python train.py --n_layer=14 --d_mlp=320 --activation="swiglu" --attn_scale=0.177 --beta2=0.95 --grad_clip=0.5 --schedule="wsd" --decay_fraction=0.732 --final_lr_fraction=0.1 --seq_len=1024 --train_tokens=146400000
Each number is 128 + 24 x the weight over its row's rms, rounded and kept within 0 to 255. Layers, rows and columns count from 0. The size above them is the row's rms in percent of the matrix's.

# layer 9 MLP gate, 320x192, rms 0.07, rows 37-71, columns 0-63
size [102 101 101 101  95  99 125 100 104 101  97  95  95 113  98  91  98  98  96 101 110  92  97  97  84  98  94  98  96 110  98 100  99  98 101]
[[ 96  96 112 112 100 112 158 125 123 145 128 104 131 112 107 106 153 137 138 153 139 139 135 147 152 146  85 168 112 120 148 137 112 114 122  94 165 121 152 135  78 182 107 127 106 126 112  84  97 118 110 101 116 107 114 111 129 141 144 165 114  95 130 131]
 [116 109 112 106 140  94  90 151 135 157 156 104 132  87 133 139 143 102 156 148 129 136 147 104 119 113 105 129 147 127  66 103 122 133 155 123 126 130 164 128 121 155 170 109  96 151 130 120 144 134 151 137 122 133 152 131 122 174 127 103 162 158 127 102]
 [ 91 190 141 107  91 129 133 131 116 119 163 153 117 119 113 147 137 172 126 138 122 127 120 135 136 142 101 124 127 143 134 143 102 107 103 144  94 134 147  93 135 108 163 163 119 134 100 155 157  95 139 107 124 113  93 103 164 190 105  86 146 162 150 168]
 [129 162 156 146 107 107 114 129 138 138 154 112 127 105 129 159 150 117 110 130 135 150 138 140 102 134 143 112 124 167 150  64  73 151 119 159  86 160 156 119 108 165 112 140 107 132 114 125 112  84 170  92  90 141  74 133 124 179 101 147  69 166 121 151]
 [113  75 129 106 130 157 133 169 112 139 161 134 123 144 129 140 130 213 132 139 172 131 126 114 126 142  91 104 130 100 121 121 119 110 125 116  84 153 112 110 138 174 134 145 151 171 162 112 108 118 113 122 123 165 153 140 108 132 132  88 128 137 140 119]
 [125 163 145 114 111 130  97 169 147 166 109 127 140 126 112 133 144 112 172 116 112 142 108 105 155  92 178 157 118 159 127 155 121  97 158 170 151 149 150  65 111 130 133 135 122 120 135 111 127 127 101 109  96 130 125 100 153 122  97  77 168 119 163  93]
 [124 130 138  90 119 159 123 130 104 115 141 133 152 111  92 114 144 137  99  76 104 108 140 115  82 118 165 154  99 154  89 114  83 108 146 114 133 140 150 103 155 119  55 133 129 148 101 119 131  92 158 117 116 146 106  90 123 109 143 148 173 103 117 186]
 [ 98 121 122 169 105  65 138 125 120 106  68 133 149 145 147 140 135 112 113 112 147 109 144 183 103 103  98 112 141 130 117  99 139 107 134 139 139 106  79 125 124 127 139 147 109 131 130 104 148 138 123 146 129 136 136 116 176 163 113  80 182 140 118 150]
 [125 136 125 114 103 136 146 128 109 121 112 138 112 142 133  90 140 163 120  76 119 155 122 117 143  97 121 102 110 122 136 103 122 125 116 125  94 115 180 143 112 122 148 129 165 170 146 175  93 118 130 117 115  94  88 115  81 127 147 146 130 118 167 133]
 [145 114 106 122 155 141 121 102  81 125 149 151 157 142 165 163 102 129 162 152 119 131 166 143 129  96 126 162 111 156 141  84  96 119 135 157 126 120 133 117 146 176 185 122 140 158 179 100 130 113 133 118 117 106 162  97 126  94 155 126 158 106 123 113]
 [120 146 113 132 159 107 154 138 121 191 138 156 167 157 103 109 149 158 114 102 143 126 123 128 124  92 122 158 178 107 113 114 138  88 112 145 139  94 158 119  87 120 156 177  81 142 136 171 125 113  94  93 162 119  70 114 156 133 139 177 158 135 165 101]
 [100 108 111  91 106 165 123  91  99 117 131 137 135 104 120 158 126 134 167 138 117 102  95 184 147 124 172 119 162  92 145 151 149 134 148 140 134 164 118 153 165 173 173 129 106 132 131 144 150 120 112 112 117 139 118 109 115 145 157 158 120 166 136 192]
 [127 116 152 127 118 102 106 106 110  98 151 123 152 128 126 118 133  92 169 141 132 124 158 140 104 155 164  97 151  91 113 119 133  84 106  99 126 138  61 141 124  99 119 144 147  77 132 177 150 117 138 113 108 103 123 124 131 116 120 139 105  97 182 165]
 [116 123 142 100  80 148 157  93 110 172 105 122 124 124 150 102 146 148 133 119 134 103 102 119 146 115 139 169 134 127 112  93 121 119 109 140 124 122  85 164 144 112  94 152 164 117 137  84 150 131 173  91 149 141 115 138 112  94 120 164 114 122 133 114]
 [ 72 102 150 157 136 149 142 129  93 181 137 110 138 111 129  49 153 135  81 126 167 122 131 150 169 113 161 132  95 146 115  95  70 101 170 169 159 125 120 119  82 146 119 122 136 169 131 141 136 114 106 124 115 146  97 136  97 146 115  92 136 152 107  98]
 [136 112 133  88 103 126 144 134 114 166 115 123 142 137 163 145 160 144 127 152 124 104 117 112 105  96 157 133 101 116 143 121 123 146 118 127 113 141 128 106 126  70 116 132 108 102 128 129 127 171 197 143 127 135  87 138  97 157  83 118 155 148 184 146]
 [165  90 144  98 182 163 124 111 160 108 143 111 125 132 113  96 123 152 128  83 161 110 116 165 112 109  88 104 134 137 139  98 118 164 134 104  96 154 143 128 166 140 106 123 115 123 156 114 145 115 104 120 147 113  86  76 129 132 140 102 142 189 131 115]
 [118 120 108  88 114 106 153 139 106 137 135  81 113  83  93 132 136 137 134 121 120 160 148 138 141 112 151 153 127 117 155 159 167 128  76 143 162 109 132 110 116 103 125 163 115 151 172 103 106 140  92 112 105 119 128 151 144 174 116 109 158 132 134 113]
 [124 129 150  98 137 115 179  92 123 115 117 110 121  89 132  82 149 128  82 123 110 133 114 111 125 123 119 120 128 136 133 116 122 141  78 108 109 156 139 118 104 102 142 109 106 133 121 116 132 129 106 128 126  86 159 167 110 127 120 141 106 142 147 114]
 [105 157 131 108 142 152 139 112 119 142 129 125 113 141 156 146 106 134 126 133 119  79  68 140 149 127 117  94 103 150 112 125 120  92 125 143  82 157 157  69  97  97 135 117  99 121 123 111 140 116 134 109 138 124 108 125 132 149 144 105 145 130 181 104]
 [155 134 164 107 107  84 129 133 117 136 132 159 110 130 127  97 161 100 162 101 122 165 170 140  88 126 111 148 149 104 116 104  80 103 156 125 140 146 126 142  96  90 110 153 151 183 142 121 110 128 133 130 130 130 140  91 135 124 163 102 139 174 101 119]
 [ 73 126 134 110 169 185 141 134 117 148 124 106 155 172 113 105 134 147 129  88 146 141 142 161 182 103 144 122 145 136 129 109  69 106 122 123 148 141  94  78  98 107 165 131  93 145 111 104 146 141 162 101 141 113 129 102 118 101 142 134 119 139 121 123]
 [117 154 115 106 112 130 118 127  99 105 172 105 153 159 152 170 141 112 124 107  94  99  90 150  89 119 167 134 124  99 118 125 128 145  98 128 117 116 128 176 100  68 122 122 158 120 125  80  96 149 132 101 120 123 136 129 126 168 153 138 125 169 113 138]
 [186 139 114 107 142 148 107 133 113 148 172 154 116 114 120 175 143 128 137 136  87 131 117 120 142 166 140 186  87 118  71  90 118 149 180 105  81 139 159 112 136 123 159 104 154 136  97 123 155 142 158 143 116 101 169 119 122 112 156 116 144 149 121 152]
 [162 145 119 107 116 126 157 122 151 111 169 119 103 138 133 122  86 153 138  80 134 126 149  87  83 190 106  97 117 212 127 146 100 126 103 135  93 146 134  94 119 155 110 116 128 117 137 143  92 127  89  88 149  95 138 123 149 131 145 123 122 120 123 119]
 [127 139 165 127 123 138 126 130 109 149 112 124 144 113 123 130 148 116  94 163 160  86 167  94 128 109 133 148  87 149 110 170 175 130 136 133 149 134 154 102 111 162 132 168  99 163  98 132 124 125 140  86 117 145 120 112 117 138 154 118  97 114 121 131]
 [131 127 157 146 115 190 162 155 105 151  77 108 140 101 139 137 163  78 117 113 144 115 128  97 139 141 130 141 113 115 137 159 132 102 139 129 129 136 125 115 127  93 104 141 163 109 129 150 106 132 128  91 127 182 111 133 126 130 109 154 171 146 135 105]
 [132 115 131 101 159 165 147 147 118 109 104 154 143 160 132 149 148 120 133 104 116 120  99 117 140 167 149  97 121 148 100 104  72 132 103 153 132  96 147 111 114 112 168 130 133 112  90 106 172 118 149 123 138  95  36 113 109 106 187 104 132 171  82  94]
 [144 169 159 117 146 109 159 149 113 118 148 141 106 117 120 137 114 135 116 117 107 116 137  92 100 165 119 161 127 157  91  82 137 122 147 102 114 127  95 124 118 115 117 145 130 120 142 162 145 119 136 109 126 123  97 150 108 113 106 106  96 122 124  82]
 [106 151 143 127 142 148 123 116 131 112 164  92 103 109 118 117 145 108 124 158 149 121 148 150 119 137 144 169 140  71 104 109 133 134 150 117 162 131 145 175 100 128  92 138 134 136 158  91 136  72 120 109 122 121  66 146 136 111 144 162 138 144 160 127]
 [124 123 109 138 112 120 160  94 130 138 146 139 167 153 178 151 134 110 123 117 116 114  93 172 148 119 131 176 152 116 127 124 129 144 140 111 182 120 161  85 128  80  99 175 163 130 137 125 149 169 149 130 140 142 121 123 106 132 143 120  94  86 161 135]
 [138 129 156  37  89 152  97 106 130 126 138 120 106 120 116 119 159 142  99 149 109 114 139 146 117 123 144 131 138 146 105 133 129 130 102 119 115 117 148 166 152 119 158  92 105 100 129 161 131 132 119  99 135  98  85 123  66 113 148 134 103 165 156  83]
 [149 116 140  86 119 138  79 142 118 166 138 151 103 136  79 125 127 121 142 139 150  84 142 140 122 113 121 138 117 150  83 116 145 125 145 126 119  85 199  66 117 117 116 130  94 107 124 171 156 158 129 114 142 139 137 139  95 161  68 103 159 161  84 144]
 [144 124 152 130 139 117 102 120  74 157  92 104 118  96 141 152 135 144 116 106 109 117 127 131 115 111 123 168 115 105  86 154 145 126 116 163 127 145 119 117 173 116 125 127 161 103 139 118 122 139 180  96 117 151  78 123 118 132 140 141 128 179 149 113]
 [158 144 130 143 151  95 174 129 127 133 122 144 144 108 143  90 146 131 117 113 141 167 132  85 105 155 166 116 124 158 149 121 129 154 130 120 122 144 138 164 209 110 117 131 167 112 118 156 127 137 103  92 123 125 139 131 150 111 127 170 122 160 133  85]]
# layer 9 MLP up, 320x192, rms 0.0652, rows 37-71, columns 0-63
size [102  94  98 101 102  98 101 104  95  98  99  97  87 109  96  96  97  96  96  98 109  93  98  99  91  98  98 104 101 101 100 102 102 101  99]
[[138 156 146  90 153 134 117 104 163 113 105 139 139 137 144 103 138 114 102 149 123 130 103 136 149 176 113 137 130 128 142 113 141  68 128 122 156 111 120 101 131 126 130 113  90 128 150 132 131 158 152 124 105 120 139 144 112 129 162 150 115 106 148 137]
 [112 144 103 126 123 142 137 110 129  85 155 166 113 151 144 121 141 145 110 138 130 120  91 158  82 171 131 120  94 142 170 132  78 108 127 126 131 149  80 131 143 114 109 158 123 108 110  95 183 123 132 122 109 150 122 122 144 119 121 125 127  91 138 143]
 [113 139 109 130 115 125 123 135 123 100 111  99 117  99 153  87 160 130 119 134  81 115 128  87 144  86 153 140 139 106 114 130 152 134 106  94 168 158 143 151 155 124 167 102 159 121 134 112 152 117 122  99 118 132  93 132 141 116 150 115 120  92 129 132]
 [103 157 125  72 126 122 151 111 126  32 145 127 166 167 122 124 117 172 106 116 127 148 132  98  89 140 162 111 153 128 141 162 101 107 109 141 122 108  81 102 121 117 154 105 102 133 144 106 125 121 105 131 145 130 153 131 106 151 116 122 120 129 180 101]
 [182 118 124 139 117 120 112 113 154 119 112 147 152 136  88 129 116 108 101 128 129 118 160 130  99 113 120 115 161 157 102 138  93  89 144 142 125 108 177  90 122 111 132 140  84 135 123  79  79 128 143 113 130 129 147  97 143 157 105 123  86 137 114 162]
 [154 135 115 183 140 109 115 144 123 139 108 134 135 160 147 155 121 125 177 170 115 146 147 137 161 142 138 127 124 119 123 117 164 122 116 139 102 179 114 122 120  90 144 110 163 146 163 119 139 125 100 150 132 137 169 126 163 142  85 126 152 136 167 131]
 [115 149 166 132 117 155 143  86 109 128 116 148 145 134 102 103 158 128  96  78 110 121 169 144 130  94 197 130 144 142  96 110 169 112 121 149 185 100 107 162 129 117  82 137 147  81 152 154 132 147  88 100 138 145  96 144  86  81  90 156 119 111  97 120]
 [147 142 115 171 128 100  89 126 146 125 102 142 165 172 127 144 118 145  69 167 125 129  99 137 141 114 112  92 122 119 117 147 124 136 120  97 170  99 114 112 166 122  93 110 116 116 120 129 124 153 165 152 135 131 130 125 169 134 136 116 181 162  93 157]
 [117 159 151 121 130 110 112 116 111 119 138 137 166 122 125 172 143 119 120 182 118 131 107  97 119 150 149 131 173 139 133 153 163 114 145 106 141 180 103 149 128 117  98 125 110  79 138  82 170 113 157 136 128 170 193 151 137 107 140 117 119 114  86 131]
 [ 76 140 129 150 136 108 169 124 115  92 158 109 123 114 127 168 120 115 156 164 103  62  69 122 160 129 117 142 112 135 152 132 187 124  98  95 102 133  86 115 126 112 122 104 140 140 157  74 120 163 134 145  94 121 101 150 119 119 153 105 138  79 131 158]
 [133 150  96 162 146 127 141 134 144 138 113 181 134 112 110 120 127 169 154 108 136 132 137  91 114 120 125 155 173 122 140 179 122  90 140 149 137 111 155  94 106 152 129 128  91 140  98  94  89 110 103  91 180 116 126 140 154 164 137 143 146 105 148 108]
 [132  96  76  95 117 180 109  81 167 135  99 125 144 117 125 145  92 124 144 159 163  95 108 169 219 120 127 109 180  87 135 141 130 144 138 102 139  88 147 108 171 160 153 149 118 162 110 150 127 130 148 148 145 136  86 132 106 134 155 141 139 136 113 155]
 [156 127 132 132 132 102 133 128 148 141 154 133 162 132 146 124 141 121 166  97 104  83 144 148 178 137 133  95  93 128 134 108 104 135 130 109 129 135 114  99 149 134 123 122 160 109 128 164 122 116  98 132 124  86  98 108 122 106 113 139  88  92 166  96]
 [109 130 105 136 117 159  91 114 150 125 127 140 149 145 127 177 130 105 131 144 145 179 139 129 125 105 101 111 117 163 165 183 173 144 151 125 155 114 156 112 132 134 171 140 122 170 125 138 114 130 137 166 171 138 106 111 149 120 128 123 118 135 112 128]
 [108 116 107 121 165 186 136 114 127 139 205 125 134 105 158 104 128 162 161 179  85 145 138 102 176 149 171 108 121 172 123 161 145  98 152 130 123 137  94 105 143 153 134 108  99 144 122 138 147 115  83 120 104 117 171 149 162 155 125 103 102 133 100  91]
 [159 111 112  99 127 160 109 149 166 161 158 151 152 145 136 154 130 149 153 116 154 106 133 149  88 126 163 141  76 134 159 122 124 156 124 110 104 133 136 158  81 128  83 176 114 105 139 132 148 133 170 177 115 148 119 175  90 119 104 117 123  99 126 133]
 [125  91 126 112 116 142 159 172 127 128 147 141 112 148  92 146 149 191 135 100 127 149 115  98 119 125 126 155  90 151 132 156 177 118 124 157 155 130 134 110 149 103  85 137 131  99 109 129  86 147 120 127  99 121 157  99 102 166 125 144 151 100 134 125]
 [114 122 113  69 152 107  96  94 110 132 102 127 138 143 103 110 124 131 113  82 107 115 138 130 115 125 159 147 130 151 120 157 163 137 137 158 179  86 154 127 104 164 106 146 132 138 109 134  94 182 119 129  80 147 175 133 136 142 176 117  91 135 109 145]
 [137 174 127  96 174 117 124 126 131 129 118 117 136 121 126 183 114 140 117 116 142 106 124 158 144 145 136 138 151 127 104 117 115  70 116 104 151 127 135  90 123 131 172 160 112 182 156 110 122 173 142 141 145 146 115  98 127 106  98 102 154 136 143 135]
 [122 127 119 125  77 172 146  95  91 131 144 115 119 100 161 106 156 138 128  76 114 162 100 166 127 115 158 120 158 140 125 143  93  97 121 135 157 115 128 117  99 170 104 173 127 151  74  62 137 123 147 130  97 179 126 144 149 130 118 131 110  99 133 167]
 [147  90 141 132 105 148 145 161 141 104 144 169 153 130 151 134 141 166 130 121 159 120 127  97 108 140 133 111 131 102 173 126 130 108 180 147  80 173 141 153 164 124 110 130 175 137 167 116 139 109 155 126 144 130 166 137 150 160  98 168 127 121 149 133]
 [133 158 119 157 145  97 158 120 145 172 178  98 118 170  92 119 106 123 131  93 146 194 112 123  93 145 136 159 137 110 117  97 128 131 136 139 109 127 143 121 110 123 115 143 137 135 140 138 151 166  98 151 120 114 142 133 152  94  90 161 116 118 164 129]
 [144 136  90 140 153 158  86 117 143 122 147 150 115 154 124 150 122  70 123  99 134 116  95 139 114 141 135  95 147 122 145 139 107 162 123 136 115  93 109 137  97  78 130 147 138 153 120 108 133 120 115 126 128 168 104 126 153 138 119 154 115 123  72 159]
 [193 131 105 120 166 150 180 129 133 115 115 175 143 103  66 141 105 147 153 151 132 115 137 139 131 169 140 146 103  66 114 158  99 135 131 119 161 143 124 113 121  98 146 109 144 115 101 181 107 127 123 116 124 106 134 129  97 113 144 159 147 132 131 120]
 [135 138 124 124 141 150 176 156 128  82  87 143 127 127 105 140 112 122 148 130 113 102 170 124 131 100 146 138  87 125 172 115 124 120 140 125 156 100 127 139 118 122 107 131 136 133 134 126 104 100  83 149  88 123 144 114 118 101 102 131 118 120  68 119]
 [154 144 146 134 145 118 137 133 141 152 114 115 129 129 127 120 140 140 145 120 113 143 118 123  82  95 123 134 174  75 155 143 156  55 149 144 155 159 138 128 161 124 166 123 105 106 181 155 110 177  81 151 109 112 123 132 146  68 144 121  86 159 140 118]
 [115 119 181 154  88 153 177 122 165 105 120 148 118  87 114 139 122 119 125 144 138 126 118 126 127 138  99 116 123 100 122 159 112 108 101 112 126 109 163 132 109 106 122 100 185  85 110 133  96 166 126 151 171 118  90 143 145 180 107 154 157 123 126 108]
 [133 128 151 146 122 145  93 148 132 121  70 146 132 179 174 172 134 150 135  73 115 130 125 123 140 144 151  97 145 139 117 161 150 169  87 153 103 111 152 156 146 108 162 124 158 142  96 126 145 121 136 137 127 121 105 103 108 115 119 139 149  72 147 145]
 [125 138  75 111 125 114 143 113 146 133  86 145 101 154 157 130 135 148 109 124 122 129  96  78 154 142  89 132 107 140  91 126 127 139 115 123  86 115 142 121 137 136 122 111 131 130 150 110 130 147 141 150 164  90 149 133 154 128 165 114 157 109 119 165]
 [100  99 144 153 138 156 126 118 155 134 135  82 164 126 138 147 124  97 137 110 151 116 120 130  75 138 142 115 165 105 102 134 124 142 128 113 131 136 140 106 145 132 128 155 128 130  99  78 136 143 115 125  82 105 139 152 147 129 144 107 103 147 118 108]
 [113 126 109 157 109 137 181  78 124 129 131 140 129 120 135 118 115 165 136 151 137 111 169 148 126 113 105 164 138 137 144 124 129  87 162 145 120 143 130 150 114  85 153 124 176 131 104  99 141 107 139 130 144 108 165  87 149 154 170 103 127 102 146 116]
 [144 140 107 173 132 135 138 116 110 126 144 139 107 149 116 142 134 147 114 146 114 188 100 113 106 137 116 145 103 120 165 151 127 123 120 170 104  90 141 119 150 122 111 142 147 159 108 156  67 178 167  96  52 117 129  97 120 130 125 117 102 116 100 110]
 [168 145 160  58 158  96 123  95 128 140 132 140  75 148  95 121 100  87 128 139 166 111 158 147 137 122 102 122 175 135 107 111  98 121  95 101 169 134 148 123  84 155 108 119 122 115 122 134 100 131 118 122 130 107 108 110 136 184 135 133 170  94 150  90]
 [136 121 133 139 156 104 134 139 137 106  84  96  94  87  80 146 100 151 128 121 160 109 153 155  67 160 164 169 113 132 124 127  87 137 129  87 136 134 158 139 147 144 128 133 127 125 113 147  78 140 142 128 121 116 117 126 132 148 129 135  98 127 131 123]
 [156 125  95 125 115 108 135 125 117 127 158 164 163 116 138  75 143 145 104 120 153  89 110 150 129 156 196 116 166 171 129  99 149 117 114 115 129 109 109 136 157  87 149 108 103 106 130 115 151 170 125  90 147  93 152 150 117 112 118 164 135  91 113  99]]
# layer 9 MLP down (transposed), 320x192, rms 0.0627, rows 37-71, columns 0-63
size [105  93 102 101  97  93 104 101 100 101 101 101  88 112  97  98 100  97  99 101 111  95  97  98  90 103 100  99 100 104 104 104  97 107 102]
[[109 126 107  82 137 103  81 156 171 120 151 166 107 143 178 166 123 128 118 108 109  99 126 134 149 130 135  77 130 115 152 115 135 111 132 179 127 158 132 179 184 133 140 151 135 120  99  73 163 143 115 114 138 119 132  96 125 125 134 132 115 140 124 103]
 [163 120 125 110 146 120 113 148 135 132 146 133 127 106 117 196 195 127 126 139 131 130 133 163 118  99 111 174 171 137 132 148  91 136 158 147 112 116 148 151 113 142 191 189 165 147 138  99 150 121 122 150 117 137 132 109 127 179 171 103  83 144 112  94]
 [134 166 130 145  99 102  87 164 140 136 121 168 140 104 120 123 148 156 114 147 125 146 110 119  98  89 156 105 152 147 111 126 110  97 122 121  94  93 173 102  76  82 164 104 142 156 124 140 127 123  98 156 137 158 154 150 151 122 119 103 148 158 179 141]
 [107 146 125 135 186 118 126 113 126 107 142 163 113 158 156 117 173 122 131  66 120 106 126  95 111 172 132 133 121  89 125 137 137 138 132 119 160 133  76 114 129 150  95 135 118 165 140 141 101 141 128 133 122 116 192 107 134 109 168 113 161 136 137 116]
 [105 153  86 113 165 139 119 154 126 130  76  84  84 101 133  93 200 103 112 138 120 151 142 153  94  96 111 120  89 102 154 125 135 108 190 152  95 105 151  97 136 150 190 156 122 151 123  90 131 130 147 135 142 110 148 135 103  97 134 129 152 132 135 121]
 [140 128 138 138  98 123  97 109 130 131 126 144 109 131 120 144  18 142 140 108 157 154 129 170 136 159  96 100 146  90 152  88 142 127  99 107 115 132 126 129 179 167 189 132 126 158 152 125 148 126 133 149 158 148 141 147 125 113 137 116 118 141 112 138]
 [165 153  95 117 162 164 153 144 124 102 129 138 111 104 112 138 103 132 114 117 120 132 135 136 167 141 162 144 150 148 127  80 139 114 151  80 164 146 121 171 108 121 104 113 149 113 154 126 105 136 101  80 186  83 117 138  95  98 155 166 138 128 125 144]
 [126 130 126 126 122 144 158 132 128 140 121 161 109 123 133 117   0 140 155 130 138 133 112 107 134 148 145 130 127 119 175 162 119 142 154 131 137 131 146 102 110 118 112 127 105 146 103 120 127 100 118 122 118 108 126 105 135 106 113 152 140 122 163 119]
 [105 152 151 143  89 191  87 121 134 109 116 113  91 131  80 120 154 164  69  95  92 153 104  89 139 114 139 131 134 137 145 179 129 166 112 129 121 139 119  92  98 117 112  99 120 127 144  94 113 140 151 120 135 150 108 143 104 105 128 100 121 113 133 142]
 [129 128 150  71 163 122 147 135 145 155 139 115 165 167 102 140  76 132  81 121 144 167 116 111 114 136 172 119 164 146 123 152 100 131  89 152 138 120 133 106 121 160 100 147 123 152 148 158 114 109 126 127 127 129 105 123  95 133  84 146 127 137 123 151]
 [176 142 141 178 137 126 126 159 124  99 117 129 150 125 172 168 121 141 154 154 117  90 116 135  99 140  92  98  99 124 101 129 139 129 164 114 110 152 143 120 131 109 123  99 151 129 103 130 129  91 132  97 113 117 153 142 155 100  75 107 133 110 139 155]
 [123 101 138 105 131 144 116 123 153 137  90 130 147 139 147  93 183  93 108 126 121 123 135 119 167 151  94 109 135  97 147 148 148 106 143 121 143 101 140 130 112 116 134 125 150 105 102 147 134 174 166 102 121 144  74 131 164 160 116 137 127 105  90  70]
 [114 129 147 127 120 142 202 139 118 122 145  90 143 128 168 110 108 141  74 116  92 153 123 134 177 137  85 127 127 129 118 160 150 100 134 147 137 101 120 127 134 119 148 172 102 114 158  98 138 149 153 101 130 132  98 129 120  96 172 129 135 118 101 110]
 [ 89 116 108 151 114  80 141 190 160 107 131 142 138 110  87 118 237 153 116 103 145 159 110  89 163  85  76 141 117 156 173 148 112 175 132 122 110 146 130 133 128 162 107 141 113 111 136 118 112 114 117 131 118 133 145  79 160 124 116 162 153 126 139 160]
 [141 160  92 150  93 137 133  94 156 123 135 130 130 101 146 171 102 139 124 126 126 137 120 127  98 153  95  93 163 145 125 156 152 128 143 100  89 153 113  71 137 122 151  98 125 137 129 116 167 135  97 129 113 117 135 154 162 170 102 103  57  70 177 143]
 [109 126  77 152 135 117  98 120 160 114 137 104 135 120 115  90  48 133 127 145 141 110 174 106 112 123 156 134 160 181 155 123 127 131 129 127 118 153 107 127 121 161 114 129 123 121 158 111 129  61 113 119 153 167  94 149 116 146 132 155  95  63  95 132]
 [135 132 136 121 153 160 123 122 149  93 142 115  96 127 130 136 110 106 143  92 129 157 152 145 117  94 122 110 138 162 101  95 125 182 150 143 130  97 112 121 166 149 108 141 112 140 124 131 116 116  85 148 109 120 110 104 133 157 132 103 174  93 115 141]
 [134 121 139 116 114  76 124 114 113  74 166 132 121 125 169 156 127 119 142 133 105 106 145 183 108 179 104 131 108 140 122 122  99 137 141 156 101 139  96 158 136 112 151 133 142  66 202 129 121 147  97 127 107 179 147 135 138 124 106 112 129 124 150 121]
 [158 127 149 136 131 112 145  85 163 150 161 123 107 143 146 115 129 118 174 129 118 154 110  98 131 127 131 114 108 140 140 130 128 107 150 136 107 118 161 145  87 137  79 139 125 154 155 108 105 143 121 180 115  98 112  89 139 108 107  88 119 109  78 137]
 [132 120 159 133 112 157  90 132 111 131 135 176 122 116 189 166 160 164  93 152 135 114 120 136 128 107 106 133 120 112  89 126 146 167 130 144 105 122 137 131 106 120 120  89 154 129  94 123 127 136 153  59 147  97  74 129 135 131 131 122 149 147 120 136]
 [139 113 138 174  86 103 167 111  96 116 116 119 107 147 154  55 139 172 112 147 103 157 134 135 129 104 151 161 151 143 138 101 134 127  92 122 105 154  98 144  90 114 171 113 176 131 141 111 139 131 156 151 101 108 152 123 122 101 106 113 120 123 157 114]
 [ 76 133 126 122 130 155 194 129 119 121 135 148 136 149 117 130 114 142 110  87 157 155 119  94 176  98 158 128 137 110 116 114  97 111 121 111  97 124 110 157  84 136 120  84  97 121 125 137 116 134  57 117 152 136 110 136 121 115 163 127 128 119 146 146]
 [146  97  96 176 132 114  97 126 105 137  99 141 142 171  91 112 132 122 107 142 153 151 117 112 159 177 160 175 148 156 114 147 136  81 131 140 142 102 122 138  84 135 129 171  83 146 137 119 141 145 138 144 103 136 114  92 117 119 145 144 151 144 138  99]
 [ 78 145 140 144 124 115 126 131 126 132 155 126 118 118 136 111  32  91 158 160 139 102 152 119 152  97 129 142 136 171 154 153 148 118  92 128 182  89  88  88 139 123 138 134  90 140 148 146 120 119 129  74 143 154  90 105 120 157 149 160 117 115 158 110]
 [ 93 135 149 139  94  83 136 121 155 138 146 135 138  97 144 139 202 145 103 138 171 136 112 141 157 136 135 105 120  75 134 129 136 134 127 107 108 117 125 106 170 150 121 105 110 130 134 116 153 155 125 142 151 135  75 129 118 159 124 100 144 125 159 141]
 [103 145 165 105 146 138 121 107 115 166 110 132 169 110 114 160 133 111 136 123 158 110 103 102  97 152 111  97 137 140 117 105 111 102 125 132 132 142 157  64 163 149  90 128 141 132 104 123 138 150 124 100 112 158 139 132 130 119 140  90 135 112 103 158]
 [113 153 137 108 132 133 120 104 135 116 147 120 115 111 134 156  89 144 118 114 140 137 136 148 135 110 106 112  74 132 104 160 125 151 156 111 136 140 151 152  89 136 117 120 169 109 155  96 132 107  76 166 153 106 122 127 132 162 110 176 113 107 131 117]
 [150 137 155 132 162  91 117 140 121 110 134 152  89 127 127  94  65 137 148 137 140 152 124  83 139 135 168 157 114 146 130 183 138 109 102  98 122  97 114 129 156 133 106  87 143 130 143 133 121 118  93 132 144  84 140 158 156 106 171 121 121  92 105 132]
 [131 153 135 131  85 115 116 161 101 106 135 103 122 165  62 138 123 118 118 113 117 133 136 163  98 107 157 109 120 119 106 143 141 146 104 156 167 127  86 120 121 101 144 138 152 136 108 103 117 101  90 199 119 139 129 118 154 131 136 106 159 152 138 100]
 [168 146 123 131 110  99 168 121 157 131 144 114 135 141 139 118 137 118 134 104  86 120 154 112 123  97 153 138 118 104  97 112 151 127 139 157 100 134 154 121 147  86 160 129 160 140 134 166  61 106 113 142 165 121 129 136 158  75 129 120  71 150  99 122]
 [126  91 101 137  99 168 100 147 131 180 113 103 139 135 120 145  54 124 127 131 147 116 154 139 145 138 152 128 115 118 105 135 160 101 101 135 124 126  72  89 123 147 118 138 135 114  91 126 119 100 147 131 159 131 114 137 138 156 126 142 132 121 121 163]
 [134 151  90 145 106 119 136  88 118 177 123 117 123 124 132 113  61 168 135  94 108 133 109 144  88 170 136 138 123 140 185 111 103  99  96 148 133 100  88 135 145 103 100 154 119 147  95 162 122 143 158 102 136 153 128  94 119 154 127 121 151 105 108 131]
 [125 111  82 169 157 122 162 154 138 130 164 153 149 144 146 114 106 109 123  60 139 131 132 115 140 121 168 171 111 168 140 171 134 117 104 125 130 149 105 126 186  91 113 109 167  98 142 170  97 170 131 156 136 111 156 131 131  99  85 131 154 151 154  85]
 [172 102  99  98 132 110 104 142 168 108 106 135 140 118 141 138 145 120 148 112 126 120 198 122 111 122 137 145  89 169  92 142  69 115 135 163 112  81 116 107 120 110 137 152 124 136 148 139 114 151 122 119 161 101 123 163 137 140 135 157 128 168  86 161]
 [157 118 155  83 133 158  89 153 115 118 148  98 117 125 131  98  47 114 119 124 172 118 125 157 119 141 113 130 117 144 124  84 101 111 105 131 168 118 141 114  87 143 121 180 108 148 175 136 155  79 163  87 145 135 167 130 114 124  96 127 119 121 139 155]]